Part of a small language model's weights: 9 layers, width 224.
Each number is 500 + 25 x the weight over its row's rms, rounded and kept within 0 to 999. Layers, rows and columns count from 0. Numbers have three digits each. The size before them is the row's rms in percent of the matrix's.

# layer 6 MLP up, 896x224, rms 0.108, rows 314-438, columns 0-111
090:520542491478556487473557493491462491494518453505452462505488505472491491480498480516494534493440493503520457508508492491488537506516454463526474511510516464504468493530497498476500508485496498485485544486509489507524504530509536541481454484494532491533505512528489508482513454482485530450530502468481523516505529519578469466493492506498
103:492497517470511486496513498489519479519496477533505515526562518540475449516512482487473475497518510519520470436509510489470454505513485492535515523488532488536504502490497473567518519522491509477535496542484498458509471480491492521531498532500471443519489533522475470526492517477507486510517525478479465476510499511496469473467524409485
101:484501518510524453522507489480575500515476543494512520494512534485484497521485440516503486506517481524495508495502517503465474483495528520508522532469507486522484461524469507485463488524488509494459536492519531521513506507480505472516486508530485511546508529513499505501461477497479450535483507482520432496466545499493497541532452497525
093:519548470518514489488490502532466470481479520510504505520500483513471480512499514509509518509498510492485466537466486506447478464472451487548497477484500523511547491540522496527532479465486531516469477516517516527516508526516492489511490464474502524486501474492527526480514488469514490496484524495511510526465484520574434484530516501478
104:510496533487472522518450446522517503482502522515509555491516490496493519546508520475526506544478520501474501439525469511505484510487482486493461529452516481527499493484497600514475507496485479516467460496483534517521526523539519510486444495489500558504520491539501506502471502552516482503477544445551523490507491522534495531537513474510
101:498527491483485502496515479513469461516445481539490488533494498486504467526487549487462528497538461428475524452528502492524517522492502519517479478499514519512422478465501514541490548525501529535483494533525518520500486504501516528485502485495496483521466464472538466468474473494470520488515502567486492521472513505511505522523482495489
093:541571485501548479480525508489486501509482469503490479485504471490505466497484529473469493512518457493480534453481455481494481473469454479570470490485532503505481455517495495518516504464492515497479477493480484499517546498498523523476507511489486480513479496491474501470479512520510457503508556486486487516480503521514485551466464498499
098:492515506475502512487487498451487476532490561518512487517517466509532507511491574512465528485489490525486542516507535482477519471493478527556504465482486496508513449461521451495485539489472499464491542507505501500450479494516498510513497511499491481521515464451474488483488503495487477485437492534462491524493501527548521497476521485501
115:517517516501499494482491463493507505517512492482467493529506495510464467552512453520515547528446492504545489475496514504519479502536487514449486523516491499499452474513481498457507475488508499470507493498503469466583502517474541524495483493510504485501547512502511458476532480532484493489498486521527476490487479553553473483536518499508
104:506526481507487498537519480463515522499506535511511483478504487540517508557508564507445468492475519502472513496468486511493510528478502471466510517530490455510462507449485498488516516500477487485515519516531461529491505478491493484479518495536453478546521500502488551555470512490535501526508500516517441450505507483492482499536499489467
104:477464554501513536512461474514525494457494543517485517497519482566515480497476532478487523508526507480516494525482498509523488507484526527452514468544524500504475479469506490511483521502569481482475528524520506493480499488551504498527481510464476536546515493500503490543534487547496485504534504548475524478482480483534460503478501501520
095:536510565471483493504532469524457489522472521496504487501456500479480480522506459492468527519547501467513521444509504485500517522502529472512491519477464506507504491474489517524500515504451456494492462457507443501533548533535493449491475503486504458507493520476514468485467520559480484482532529531520481531498527501484547503558500512476
101:547484509511487513492478482480477526511530480508473465522504458517485466512539501518475493541454483463462500541517476504509472522495520528521494479477514472515519462508491479464528488506506516489490495511513515495536481479498505542477531480464541501480485489513487532548463521509574508496468524473468479487545556446523489514503465524517
099:469553480546519514504482524498519492483508503512491530478499482473505541531484490546509509499461549499501523464485468441493493521509486486540477529513528472516493466516528569473520546486478513489526501494513490481513451494497505494489488476472507469506494512513491491523511482501484502497513565542550510453539447509518479501515542513480
097:456483519458513517470529474482480471523489491501508512471485495467494451539461530490575506513507496483514507509498489586568523481476531479523472483460510473491531492455529486544456479500491503506492485504486497479494490498490479512505473497463509535530523457493526485488479488473506506558514509507519519496507518493509475532465515521539
092:515520463510512512495508512533499516519504497531515454487524498503503516488481519525514521507519491513503461508521505486506464494525531510483477486517504489503517535551497480525469498463517485533512507514530480538471511498466543528449477507527457456565501512476534477460498498470493472493500480519500519489401541509513500543488524533496
105:516533513478452530509514484550491507508506504523542472495501544457459493498476465487463466512496479507524526481444493524487463506504520548491510482507483525500465511553463467464506542497489552511498497485520509488487548513516494448513520487512522499473505489508478466532501469502478518514462541504523489516517502515472485526495499475531
098:485515566521506505491496478507447502505540544506442509443512500459512514506498483532536448452509497498470479508556504538501495486509495473512562508445493516502477494486539452500485496484462474513466467549535492490487486485509476539513458512491495504502511501508510495500520486522470464490546486491507550478535506493553494488464514494515
094:509475505548483519516460542476495476564544497547521467503490487504494492470553460535503513494442511486422513514531482483473512501535504537519475511534499529537492470512486509478466530461491499455504512508475498516465501483473538526475481539466491475508507474492520510453482494515494561511489503524536477513519492519499514476506493493514
136:497492489470494534495523521476523469492500485507461471495543502502488517520479539476456503467478510488514513504500512525531495512462479465495502508517499506507480478526493476505510513530544521490524491586513517503507545528473470479445464529494569528580500470511489506506499471472521505499515485502522450543473476498491467534520463495482
107:501464514532531455511505457444499531438488466511518478492523448550487473557514500517472479501457509474504511456504487488542469498479469495487469471542492534491470462551474508506517509529518522516513457491501472520485528487538485497466473503477505530486470493523539542503501477547461515464492476504490482511498504518515531519497502518489
104:504490547520530507501524461486488512471497464486514491506512483491490518515521531521491513532516527503497531479473497494488471496500469501487524499531465482491487503467500450489471521514465542499481489481563512493493536450529483489500480523480514496472517506497476537469451544479497498467523486535527548485512491506515513498494453491477
102:499539506482519504497488499488511489507484466495485492489535511546488519494501498461473519477529496506497532499466547507504512472494517505475506465487521507533507486498530522486451486547458508493516471461528495507481515516528457504474477543471513513495548502496519479511491511517499529456499471448518521509528512509485496532499526533496
091:485506483489470494528472532455524515506473502502516495475484515477494493514491491487468481511512477431516541514495512473486446503510490496528505530495511496482496514512541487429518483522499535510486500498536532511552519510541461495458482501501506489514506523506479540495540487473502474516527530505466513515493510473507479472518517528503
092:514537481503485496499549444533508522548493468548533490491487506532508481525523501459531486483468504520533498488494510492441494487510510528526532509504474494492474485479486509508477504491497525516518513483452508493489509520532507515504489525444546500499509498491509505433506521551501472530484513492429496509476510488527497504515475508483
101:527545537519463530486500485502416488472522460502527530483483475479484511480536485455497486487466514498555546492464542511480532515464506477543497457506490490471511518495487496499460491511485526481477473509482516515517474492542552498517481459491452464515491526535464490473551517487530457481482493494514529478493498474553478505528504520510
101:524510474497509502483489516475493533565492512512486510512514518471507472490561533487422498473509472516461515461466505485546508509520505491543487435517565493498465452526501523542482524515509471472520472580491499462488545443525515504494504501520535482495510478469537492523516451513497488473485478472501523464447512526527477470530526505492
109:456526509477504552522545502479437504512468471504502530502510479482475491502537495497490481502540497559517519503497488510505446468528512493504472517504491524493483462481500504479464467473526531503514542497530511508477522524518446487472500546492498503515507490473506485510502504490505490462519471491501497554538504498475480509478505459506
101:536525508495507522498488491472490505497482486475490483489500523465489484523499505517493483513479506479500551459440484528486484448482471456495517484503511518443467485522518526452516494506502509540529493488494472473540515487460488513523491507496489538484498493529477523510456538486493512522484473458495495470514474473513465488517528504542
100:479482475499481498481533505558460461561489495457500500495517497453483526493496482560474493509484487468521544506437460465472492500463458445538526504500471482488476490486526472516498479511521522497518523481544495504513446504508468495522512518514492484514495463543533526568513493503482466480503497501456506542506509543522525477537473455480
099:464488522527467517481522512535535503505462518515485514471516506553513504494468460496546461488474500517487499526495476513520529497520512479477500521505511515509532465480499517473481520513489479507506503455479501489489502484522532468458479505509509493538530538514532509515496527550476552454493507502473527447484472588515484472522500501488
093:477507494489476450485479524505496500492501439512479493494523532480479552485482499519507450483502525502494475495534468485474468502509492458497526581542504519523491461526498523492501480486521467492490510447493490499497459491514490536490475476538473465507528559470516555511491481546486485506503496480521494535453531501509532478509478510505
087:489477528490479503504474464435459502518502426529493523493489469500471483495494543548454519517452501530485497465509516516557491490494494487518502508524463484517512500475448470509499493486492541493498480487518496477483518519518483490468468510509487505508485510483531507487495502558540493496512503523490537524549537503469477452482523453502
098:500506503517475515468520527550492476526511479491496480545535511453525452499522489480481568490540548515491528486543467467466497527479523473488477519488487534493504538479541461480523510531524498475534548477500497475513499549520474502454473483492533500493516502521505538475478476481529448499473492486473521489497546485500525515489481514513
097:503532507506490498519483518524483481536443508511476527531496480456457506510494498499493496513490471523503458499488482484511449505480493522532507487533514484515495478548501507491479503488508473521478501493532479456466481499515501489440481515463539484488470498527507521462513502504517465517493482493489495476508480523469512546541529483459
094:515513456487522464527492479511514509571478447505483514551498489469488504496492499528478477491554517431463503550510511464505514544489526533511510506471512530525504499493492532475464501530510525510525544475470527507466493473501480491503517497477486496471502496505503491503515474449486513492504491548479495526506513506467471523488481491508
102:540516470499504487469520502511491495480468529492511478492507461442498542497504515480496490492517539503505535475513510483457528518489531507559480477486494478496479506503463497509490536518490474495533496434505461498462471456536517498460483533504509483485480526480510491471508504487529476505504515459532467494492519477474487482505518539508
099:520543501477454515447494509518493536506532489508494523487489478542499514467474497522506513488496489517460516478453517523504491512473483530484502514488520517544481535492504506539479517476518482483465495495497547479510506501535475475505474517460485525467521483553476543520524472507554481471534531524481532504528516525512455567506502454493
094:512535474543500507479460517518493488523488492507487446474494507486511487504478530483513487465481444472503491517512522512467482504526489525547492517501496496458497485494516493463491498557495505507479502507494457477450496531455487507430531527454516512487509503505519489558487489535483457458499509510488505438482490503503497490514504534547
102:490543528523515544508494494473494547464492475499495502512561439489511467533559507493555491496474521514534536518510509496535487507493506477520494471489546468522486471505471547468516539498515529540489505484490507476514489541487474483472497499517521501493483519486478494498499470524492512474527492477475497444492562477444501472518542528518
095:525459480497512448471536501493478488510479507525516511503498501515449475517497522497507505512516509501537491477478563529489519467504508516550461503549474489502562441497457533485494498517456497480525479507555496439534502521555519533510481536509493444501507545470529488492509493486478483518543466491510532514483483517485496506500534530527
102:476521486502467521487499495494487485483494499516477481479533474521537520494562493476482533534485527501499467462513521519518478488488542476512565423502511507497469446502512496477470510478478503509479475520470480495469482518467539516531492479477493499496537512484537484470506502517495507519519488544498479502521509481486457484532507482511
099:470543509499495461495539493462516472498513523480447486484545471499502525505485498499464483490452482509554474514505489524481527488505466510530478496446472453498439471514489539503543517534506527502509520508523486468457518469498494520524448493514492498489513537530468489493506457524482515483515489538498508500483537524479516473524475492533
100:468494458461513485523478483505503492489468488514467498501516488501465479529512509486485484496541445465461499516529486512520510576500545511467481487510463515528491500504507508467505455492510536498549531520528490530499483513521498561448518501498546484503542467496549493496496514452489512506540479423496488486466502500525491487496483487527
090:488487488516498531495503508500475544496466500485495506506568511526523511522483478534497485553533503528537490443555512502480461515503507477499476509514547569547515507491488513528514532497524517523509491472512507501482536523498515483487533472519521477528537476521487467505522522498489489550503484515495498490448499479517510481489509472460
123:518514546498519494508444495462546497490478501488469480537533481523502494495499475493488517500495495466500491512466478475482477543483507489480504525528508487503521501543517524497500533481456496519471499506515438479493526494468551526506457486501434475548513511506499499503476482505500460500459493499520448501513488535522507489537567506517
095:520508505522530495501511534493545481541498510531524534478513490477521503496514530494451505505483486540534474509520479511539530494488531487485530507531490540500506489476496528510481520491477522479500491465530477475525461515479500552501540492512478434501509495492536539533483496506512550532441508520497518468476509519498506459460510514486
101:503531480439488515502522476506497502501504485500459464482474495500540491500497508509561496501461471478529469508502531470531508506508511461506464498486470518515490491507510471501488523494530480443479506517501471529523510479503542480479512494549463453537505492515450518538557499508553451490553449496507486497463524500533543517491498482515
095:494493487510500529546501481517475516552507468507488504474536508503446510534475528531483492497501520530501498500527474472504496518473473499534497466458520542470487529571502524509507512524449514519465474530472493487522517498496455461484506482479478536518513494472489534508476480494515460526481429501459496528495424541530512524507531494505
104:521506502546466534484484499563512501491508526523514476537510523490469491551527469510468520478508467484444550479525513480521508460510504487465469508501507491501500534528512487498519507499484512505480475529526471516454492495513529551503458533468472478485537507500508482541490480471490531476516473460486529461486458526473482525525507484479
112:462520500457508474500497479510522494485512530498542507471533503473550478512505482496495519506486492514499494507500512504517501482484467449531479538534495508501505420515464451534531485469526519492514517503448498518496516467488527477510464469495513482513470506489529514540462527528499485496515502492515480481496461487531515484522513524488
098:470536561504512516475480511553543507479555517512483458528514476505511470501491509527492471452515529501511512482478481468534549485476518461473520498521509505499533494461478506510471491499488525492485550460508513489552506510519478514492488537529505454514455510474495519526508511528550530459481503491512463486494527492536515528510479504486
099:499538493478533508476497494538482502505512501496446490542496515462497529532490521537514475516498483496480501453465477539473455493447528516481550431520517512452513508531502499500509527499494539488517503514518444489516515501480496509514558488510510503496479480485487512522489534472540453472496492501506493504483488474487450505470502526529
093:453498503503493482550497470464497528554478461513515504510513519543482473482515481514519472443564515520481485497511504501525451485477489471524479504499534511546508517535456472457502466485493459545501498528513529517508492468499540515505486470534508471502505476498544527481485523518495496514493497530510522486512454467501525469498506527533
097:524478538525460475496523535480542444535502495470502509479480481488481558488490448517472475498559505453463475478517489474537485541525511527493496515481499525492483466473498506500481470490532493540550519496468480467524481536462538503504533520479489476540501514528500501509462486544518503513513497477500492488511536475539513496526467535471
088:514504486519456476465500517518464479509476512509485541494489519485568507547478512532453531485502471454477482499483528471522504489474505473529494497517492507531464529499492498476483477505476474462506512462459476476546522519496515511486432577446514508478506498492545507498496523501545520487533525511530476492494509529492491513503472541520
095:478499489525491472539494538491516537488494480517527521487544522495454497501504462505472512511513488516501529507450508510514505491478522497480497505504482469524520495532480539522488481490491538472479464458513526552539520513500541486562546484509514494488510541488498490536452507508500477524509523473491460495507481464524483533463523508513
091:529499531476494490445492502501456494485516507512514460456542495505477505527470504488505516510530492486560498519484483457539546476484517508526520458498477480501438486487480483472496514512472519455475496448471514438483469533490481495503522504511467508489476503520524532524443496502475477483479479494498502539536537498519518535518469486481
095:490515519476439489505477517466512490506470501495494499514538500482473459538498510498510481501539489482523496503518476499489489526473489541512548534507502474565489512438507509509524527527516528529472501496467516475506483433532472500515536500478515420521479478503463494500486464544464488488472535548473527506521476496470467477499458511492
103:543545504546521487468503514510486476497527527498473490468522535512513508511505486525460506510470446496502544485528522487475533503489491467511481503535477477539494493479480508462533528471461506543477476483485470498497481484443504494516464511487519514527497514485494492514502479510484494468506497540505450483517541532541527524565506532505
091:503499521515545530490536542542542460506519513490511499486484467462471465521489521502467488529463497476484489460464505494460493548508535524536484489518479530511506501524462501501461519466497517466507495472516493530511493504505492495486492499532482486504522453472498515508509508472463519470519478497494519516472517506513531498539515515470
097:492482483498502520497498490455485528542427446518483523454482509494546463547540530510483502487513457510525488548548492511499477488442523492518519483496548465484473467494515470490477518511512467492447446470507515516560491476505508485515520506547520481520520490492528527531519512508484457474473447478504565503520503502514502493466498526524
102:492577564523481477557503484541512512471465533479481517511474547480491529509494481515521498529473510492530472534501527532493463552518503453503513499482538518493498526523458525489466499454516469515463479528507476544527488538521530503489506480547460534520530493528490507495519485537530490500458504495441474492491505482528516516490499526480
097:522519519456491488484489473507465465548535478470530490491485509494495494536490533509491524469544508483499490507505534508499515532476478517512502506495476485527471483488511465557513506506550497485482532402546504492499515515519475520537508506459502508513503516512509523477487481476518515525499540557516503564500475466507511461467519496500
104:476515546472505494487478518530507501513471492576524512528516485483493501526517515493520501432485464503495520493511521494497533500502491466531472488532499511561475490479517518452520432554537490508616488527484479493507504545488465501519490491476476516526479503512467514519487474501473497442516527490482483498499481488481470518505529426547
100:481488465480513495495506497501520483496517496498521493472528526501472471516474488482496496504478508494519510472452519473485521470493527502464496486504518517555476503486528523530424500504498548473544530534503503476431478493497489431515485466527525491543551470494521507525502501493501491509505474479490505514542448465514505529522524496545
096:502484448495505492458500500488512517483514514482517439489505519502495501519451482523517479473479491465487512500526527516535496477480550505573498523477550522521490492497516454509520514483536499505515489480514491483498487508504537495502508531483490514483477491427510482507470475518447500483529494518524456498520486524510504506533527456529
099:513536491485489497544534489530475508474506518487518508509489518529516498515487514508483494516508538496514517487539538505488471505563564466479477491477506516502476479490490499511479506494488532510486508489450511437483474530507502524506539504500529502497472504476508461471487520431516493493461508470497530499516490469541525456561476511457
101:463505508503543484536496465499531500535453496472488515500498485491509476499515504512488509500500519495542490514549495502551478509480440418510509510502551487479493513535512514510467520541520496470501497537501480484499531532492517460496504525498529480461507468492481525520475501493518466487496473498575484518489508534524529485495513504451
106:505474507475448492449478503545486508505503512477497491509541502475534475496453459529446496470477479458489535535500540523495492537516508517511512513483552509515454474488521525528465514508510492490516495509493479484484517569493479507557499503559439526528548474510536503455492509515439539492510487456563493537466517501488502500489539483485
092:534498532518538513524510514542522495460517509546483429530513516503503478465450505512500551467481497486491480504508501487517507518482510515527469505474499555476475498510500474472490511499490505502464536495512472521519514503506475521515490498516518478454506518492517499496499526513503540454466489502555530529494532489487524523501515526473
115:488518500498527525501480481506495520487491463537491494477533494510474451507490557511518479467497503483454520473511502451459473489488592520512501544503489528518516486485516495503504519513513471499552479480516537448493494494509530516510461528498482480532515535513545447537532504519499506500475494492463495492517501499540440485513505520483
095:495565488453533521537486477511522479492518493511498507529507485499502512463469503496540541524479507514480498484487488494539511502482540456536532482475505538520536532471490467549481463508558534510514515537473443514532520449531505454501481510506500529477525517485454506470500511503507504482529521525512496490490513476513495469491507522468
100:480511493537463511492505495481479507503525497525500496468549497472465481495533498530511498550507468507488500471474511494500469476526486501525482493526453471529472506508463579497492483488522512518520480480517568485467491499553491464510485493508493522486490474517485504531547484513520478515501488536508479517516478513504510516503503466474
104:507465516497486536521488468499526539479512493508476508484515497509463513539500471544508520509533533464472498504476530524531504493472527525512502510537500469510503435502481535505488533545473518550536507491497486497516507494515471472487519479503464540476517501511496510510490492522485483498517514438516454507487504539476493489504500454448
106:540485515471492550465527517549466420481505521503508521498503494495537505494513479481535467524529501496510500496512483510500480541467482504483495502511536536472499495501485471500457483482515495511479509541531485486494521446524501514512510534521505497516516525475447511547496443511464511509488541539459443534463485492543497498480495510497
103:517507485502533566492499488496493479517511495498517506486527438502508499492467519468499517544459499506497532519487515517488498515502493480563464515506484511502540505480475496492480502536498492508542484486509519457499515480506492518482550566494480511503482498538473498520495511457494513509470497498518499506482539456496501501485475499500
104:480519461487488484480478487531500460554539492505481532540478487477467528524498488457500509494466469544519505500507536489513511481535529485554549499554500501535487487490514479437490494503486531505528472509518489511500506470526499502545520481493449528474539479526472460489518490529539534532547511480511500502505483458487544522460479487505
100:454520492487475505492509520526464499458460527488536488484500492501477489517538516499478517498516521505502475494468502495539495532497505522480450507523499468478440511468481508479487479536458501504500457473508530445500556485524523496497506489481495500543511479519490506520527491541486538501466458524528447527548535502480471491528480457493
098:465523508508514480538498518479525471479494504526491465510530449505513483481512476489561550487485517459548491585439499507533490481505522492498510476543530543515490505546508502532520513501492513496457492535494453517482546470459461490518527501559455494485518516512483528451492491474530487508481485521445485520479516540450484500493509506526
096:498434488499489537538517514515514492536490508474527504466493490500494499467522480487507487480517530452472499494528473480521519492484511535515536496472477483484551504500514535468495547499479502526498506516495510477486487416540500523498488439526506485523443512461527478513486507491497511529473504484466465487501525472479501463525513472501
099:520478517460528497482442486514549494495492433493513475500505471530524546496504491447493506505532510478538484515460501474565525516465506471518499496508506496537513494512525483508512550516501512499475501519505497505470559532468488503472513547526512503513490511524493492502494498413497495518497520505509432498506483491536509516496499495486
097:482518517527485508477474517506496499510476491471518471494554469520484457487536515521486531462455489494493524465501473493470505477463535521491518477500533482466562488542495502492519514519476505492474500516522505491516432511498467493477482475498494501514470514500475506478468528503494491518473459520517487511517527518496478512565476457465
098:501512492540480519526459460449488487488484500541517493495512539478465498531471562507501475482517499493447447471532491472506503463515516554535527479490465494513472502495512515522426519525486509485469517464501527477515504455497518543501529527443483471502468508473535485446518504515516485468516520461508516503500545454518503483494523484473
101:473516496526477520519491506550483497444476502483527525493523472489506491512482472494497531472506487518448540503515501450511473521504509513509533466452500504447483511469556472463496517468489464484531512497536473530496505500488478500508546471483521459499500517495486514520519494471494520495528485507533460502492505483495476516513542521502
096:483527493494470549481548473537500457505537492512500465481487445467548518508519486480510504448522492537516490516519498505492461491527498511489517511496506517506487489491464498460488516479478497498506470552526503539521496522454544518521520452528499463547493489518502529528530496534489515449550534466520493477502432531498540474468499497533
102:462487493507481456478541524480470494511520497520517507488496499491446509506519488446530480547487485481508510583515508526522520505475508475509522471463518491535502466456514515559478515509518488507506500480465448452538514506546494527470500497471481453536455461480521487525442493490483493536488474484487517506489532500529512495533517438482
101:484486459530441502547529478504507488499503531518477493511525551464505500516463476489488484483504462497535440538509480551485496503516489496538506493491530440488475518464465466488497535492523446516500504533515505510532493472505498489502495499498474525493549505515513478482489459484477533443508459473519526502493466529445487504506468490474
100:562473506507498500501516493530472439444507485484485520469479490530479484487500447533483419508510518482485502498506451487536507535528501480512473515524504540489506531530478497514501510533490520518500473541472519499529503523474544480488505533503500467506462515487511470518502514508514536503537515458466555511497530500488478556489508507486
093:492494513531532484467521537521509516494507512497518469500486437467486478503477488495527522517471522473535492536482500472471505548483527495493533486518504516508491493463493465552530484485503574466514504495493489507494534510473535488511516506482507502497487510551492471483502486504460475494519501513492506495461536503518504507478515504490
098:486531502493477464522499509532516484483484515484458555476516506470557464499457527496476500502500509438544480470529507487490524515464506461501463473502490503494498470474505481509507502455574519480542490525498513481531537527484531512484482567451490525578483473504503526513537482510534523528464526481475518481517516500468490448514494490516
096:497518492461509530531508515491504475473530518487513509464511519505511515512517500501477474531468512505466503506492500473535539441475440480475487514507487475442469474473480519535491492466499462464496501514513493490510462483511543518508474507510537489518474481495498499433489540534500445484475496458461526511515513523525475516500479514512
102:503492510504534513499520518507465496490502491467512504480484459526537467488505476515499504485521499491455434525482485502459519479511508456548475504537533531475505474466507479478509502507507514493535440479511485505512508521467472493511540523540500475488493479508491479488514487516506432492550481481472483490529514548504431526503515469486
105:481531494538547463485505514548483487490510463494489454488497493529531473531491502471461529526462515513482495524484498489495530455523500474521508516524512476470456458516550485454467481484438532523520480519495503486535523512502528539483453516520501510514552509496495519484506506456538523506490486498491462534502487487507503537508512447485
099:516515498510459433475490511478512495535486501464506523507525510489501474509470526533500523467438491492472528471533501584507484533487498533486494484444498508516497469492505499495499522506490481485528464507431494510522456498519497442491490504500495486536513473512511520501495477440514539520524498520516462484510472477525519480457542497493
090:506517442509481483463481509500489467497490494494468447503514473490485481506503513527485491504493500524511489521470444462456529435532509481510518511541493471465500503498563516476464501495465500530526515491502501495510522490521481486456479554512516554518553475465518502497464531503499508530475512516454572498504502509515514497509552527486
098:492422507499502497518481478525500505485534523530505512488532464472484532504548518533497504513501542469503506484507507484542493512432514485535513491494503538497531521498481454492513479470511472471504529466522528498452484485486518500517469488508550520519504524441500484484486520475504447453544544516489525498530495517533498508486534476489
100:501513519497517478493498499521483526491498525453475465493509486506493493486504462524450523500453566523525486498495509545506474489462522468506481477498535467523496443449517489461472515487500542496506467494498516515529491513524471515546482531468547546521501496491497528456495523536501508521493486486501505510516489496504505474512496514493
099:490464523560478464485497507507510506476513481533457452506511501461468504497498486507456528463543496533510512509480501516476473499498527512451470528519495527487503531537471537509457463504471538478469452550509502459486498474508500496510490494480542489505492555556473490512454491496504480528497502464508476510523486454512505469484509511475
091:486549522503492513483467524521510469480492483517527466460542486463524482492525470484477526498523500493492476466507534507550485473505538470493488531450495507510445511490486503518478487518505486489494528497507469533517503426516515520493460556483497516470485500517526510480525538511513532512487516512476449489535459463490505551507519495526
103:484522492485473490406501544475491489514520462548535487443478452497511543557551451505509436490515504480501479507470559442488523493523481491526474527531487487555490485505531483492477482551461531481518487461506463539505541474460499496521508531478495503499481507528515515489503473480514487464520508482527484561470490488485512516472527509517
097:510544427502525493473514519515526468488442509498531537483543498504473518489481509503553499468482530527468529554467481516438491518484470485491494526472491500471453501487525497499537543488499508544501495461528472481478507498525518491514499484512495496509467533532465535526537543490484482531517482524463512509479553469488494508504504509519
101:490487447500524502514495472549496508508460481489495511509534447520515538536490506486482473512510558479539514501521514515459456519508532503473490470510524482488497449458510543482513497467523531517488510468472501469491522538477478499494493517521495474480491570500542502470513470501464538482559529478495521535547543497520491541512517471488
104:472555488522489492521536491473521446508484519484504483481497539479516524513538474490537506512514535505470489478494467508505500456498526522474517526503533446486467474514472499460464480445501468509542484522483537513519500512460504494536477530476478507511501485530500511559471492494537479479492510510492527505507484480509487461549507488487
107:487455523490474489478505491508506495496494534509480501531556483505447529542486463523506526474516518499528478508523509487490507459476487473488512486502471519524510438482501503525470475491471532548522541529548511489503487510535498516490533465509542507532502500501500518479551503495493473484452494499484488493601483494488490474444520551500
095:520475475466499518503520485521526514515459552516476541513467514481499509539528489535531467460495517488543538487537456498515529473447465514531510491497505470486506488499492539553518522502463486501504477505567483469511527502497486475532496514528466507528501495516477505515515472445526530495517485493479512470498518497485523510459479487521
103:467520468517484473505516478487472522453486488499502510530501533520487451492506501488488495487485499473493460481527487557504499473508479521515514548507513492477513520461510548503502482511493537507517511531521458508489489490481501461488478514467475467534542467548494498435447510527505520486549502525458481540442483546534500517490498475491
099:478536487521497512501502495514523502489498484507487515470540503478523494464474527497492498449553485466486486520484505529514512542491513505564530525498505509502526499491487496499454467478512516481572486500496538475450454531521547473476491498510488511499484500492476521518462455457530488508475506452472499467486479496495493481513539475495
094:511499508494488520502508523494482492467499472528531488506479494491509463536508491539520529516506489516449447516493480506546509478485538486506523478538538490478511540486528514486519505505460492544434521507509496485556485472525519514405484499469495561489488523511491516523423500501546498506513498512460489496493530497472542512527531463452
110:492536475481495466514522454507502461472507459472505483472517453470531481512514509505490501507478508518525447491511479475494512524484547477527490511490506522522515475502460511493474472468506525466482471509520461512525518501534489533543489512538464458570466504485505509543505527486541506439534496538491485473440536525513464467492488516491
102:516499498483491503482489540512546477523516537530498489494506460492509453515496518477512536499525542492508513479497518477532492515503490475517483476519510531496468520498518497496496532534507535499520493498498489448510516534505490569465470509488559416513522508488505478495519493490527546462458513499483496496516542501466483476501506477493
100:505493488489519507494515498462512481507502505505522540520501505484498530507505487524542524511479485499527473519520478471526467496516500504463510495530527498516478487510496519521477527469534522508527468514496515497521501513481503559485517491474472533501540487487544501484535478497524494536501494543499460485517512475548574548561488510510
098:454533480512518491508540489503460509541503505429498495470450496446483507506532489551463500475486511488512563538496528514495531516492500507584518501527475534500486510521514452486507536509493498507511535458535506489524496512475497434506478506509471509527467488502458518536497502498520494500548509531480505505499499513482472489477535516500
100:463511456490507482558476444500523510532483500507535518465521500491521491517511500493510459499556490567449491483499527480471471480520500448536517559476510513539526509518483499502491487516491450520495504498508475505524519511530492506501508481522484515473498527488462466527486488503525491529519487530514502528511474503495525479474494538524
100:477523484494520541518495486508496499462501537497474544485520480467521518533519465483444482493483496491494477515474493522493466505469498489551497518460526476460506528473515541436489490471475531480516454508519490526495524524485449488511477483483510509524493498449453536558522482506479530496489474491501481537520546482437468519465534473511
093:533498486477455522496518515516496475507469542538519457485537495500542474506456506455487479481514522496504505517496517495495539468512515478554498491524492457488472513470498463479464508488505464480486498499499485492425526498514511536451484496544487537439500543527506505460508486441568527518494534502518518481502504467487482503505475530485
100:526509516517525442525514523469475552459499442524534526498559502463524532469501504508508470515519489504487461522465486463484463532513490512510478504453495495519519487536494455485491461503502533547456501508475462471519519460539543482519542480489499489493517490469478482514490498480511469484515506505469494531524495502563496525492511479472
103:487507512515521518520490516504517524513511490509504558486463494504547501495468488492507491462506503486509556497454499489505528457462464496477505492542486536509451482502525476459523497532539507508490503463538554532498505465516502485516461471471489502555491535498495502487499510483492511485434502493506490509493510530504511486514508472509
101:471508485506526514507522512510496475476509493510504469497496484493481483455502518493495486473482522492491517487533466560486504504454515474504498517512480461497451458467510487479541516506515536484470453468474532458515515534553511510473455544471499488495533509542509529486457508485529495441498472497516498509470523552473496498508490484467
097:486489496531521508504486469449447515495488511511492479478553471510461479518521482541471529517509493493448494501505541493518497486467527480462495482481528488539509510500507485506472485507510524504446488508508469457523484488532534508510480487555478483486502510493479497512493482559509468489491514496459560512512539534478513486480510523563
096:497493497478495499492505531524525489491502506503475466501504509476478512475520591517493517500470469481494527490515537497451488517501523466498503532515500502502476528504483518471486500526524550503522510442504484524509485561509492516509520556481502483524510462450507488518479504466517474507521452549466546501473437501518490515522515477508
098:516547524553479579497562496508527509492535482489510483468474457493462516512493450530494485527543516545529524533491485517507478467458490500515470480503503508473518476498473470493536516495496481518519513483502489471483502466521506475540523488515476478529465463498527486499485462504495527511472475508501480469515482556467500497452503519512
100:507552481497479500457480490469504476486531490481522474507510534507509513444481511564456509533522508529509484517481481504432480483487578501498485481498509504511513462502521522493511519497469502515495451540505443492508471508484478512539493540482468499451529512503508503518488491482506489458498494499554460496457495515521496503438564516528
093:509490470498501540514486492516512486528507499498485485539548463518484521477519487482477499510468543483511509518528475540488492488511524512478499488511515535491510521494465450525530493481509509491522511505551529511464552485471468519485437500468539497476517506542497503510520537541506550472473478501500493490513511479511464460503495498474
093:492545451477471444532504522530509532498493497465470530510477530500503522516468437482522488463569488463525480487448492475513489486545486501550508498477524477505472495467496501508479522447485466472506476484468510539490517503530514494483479484501466514521457511462469513534478465523478482473551486514544517537536490470451516482488497529515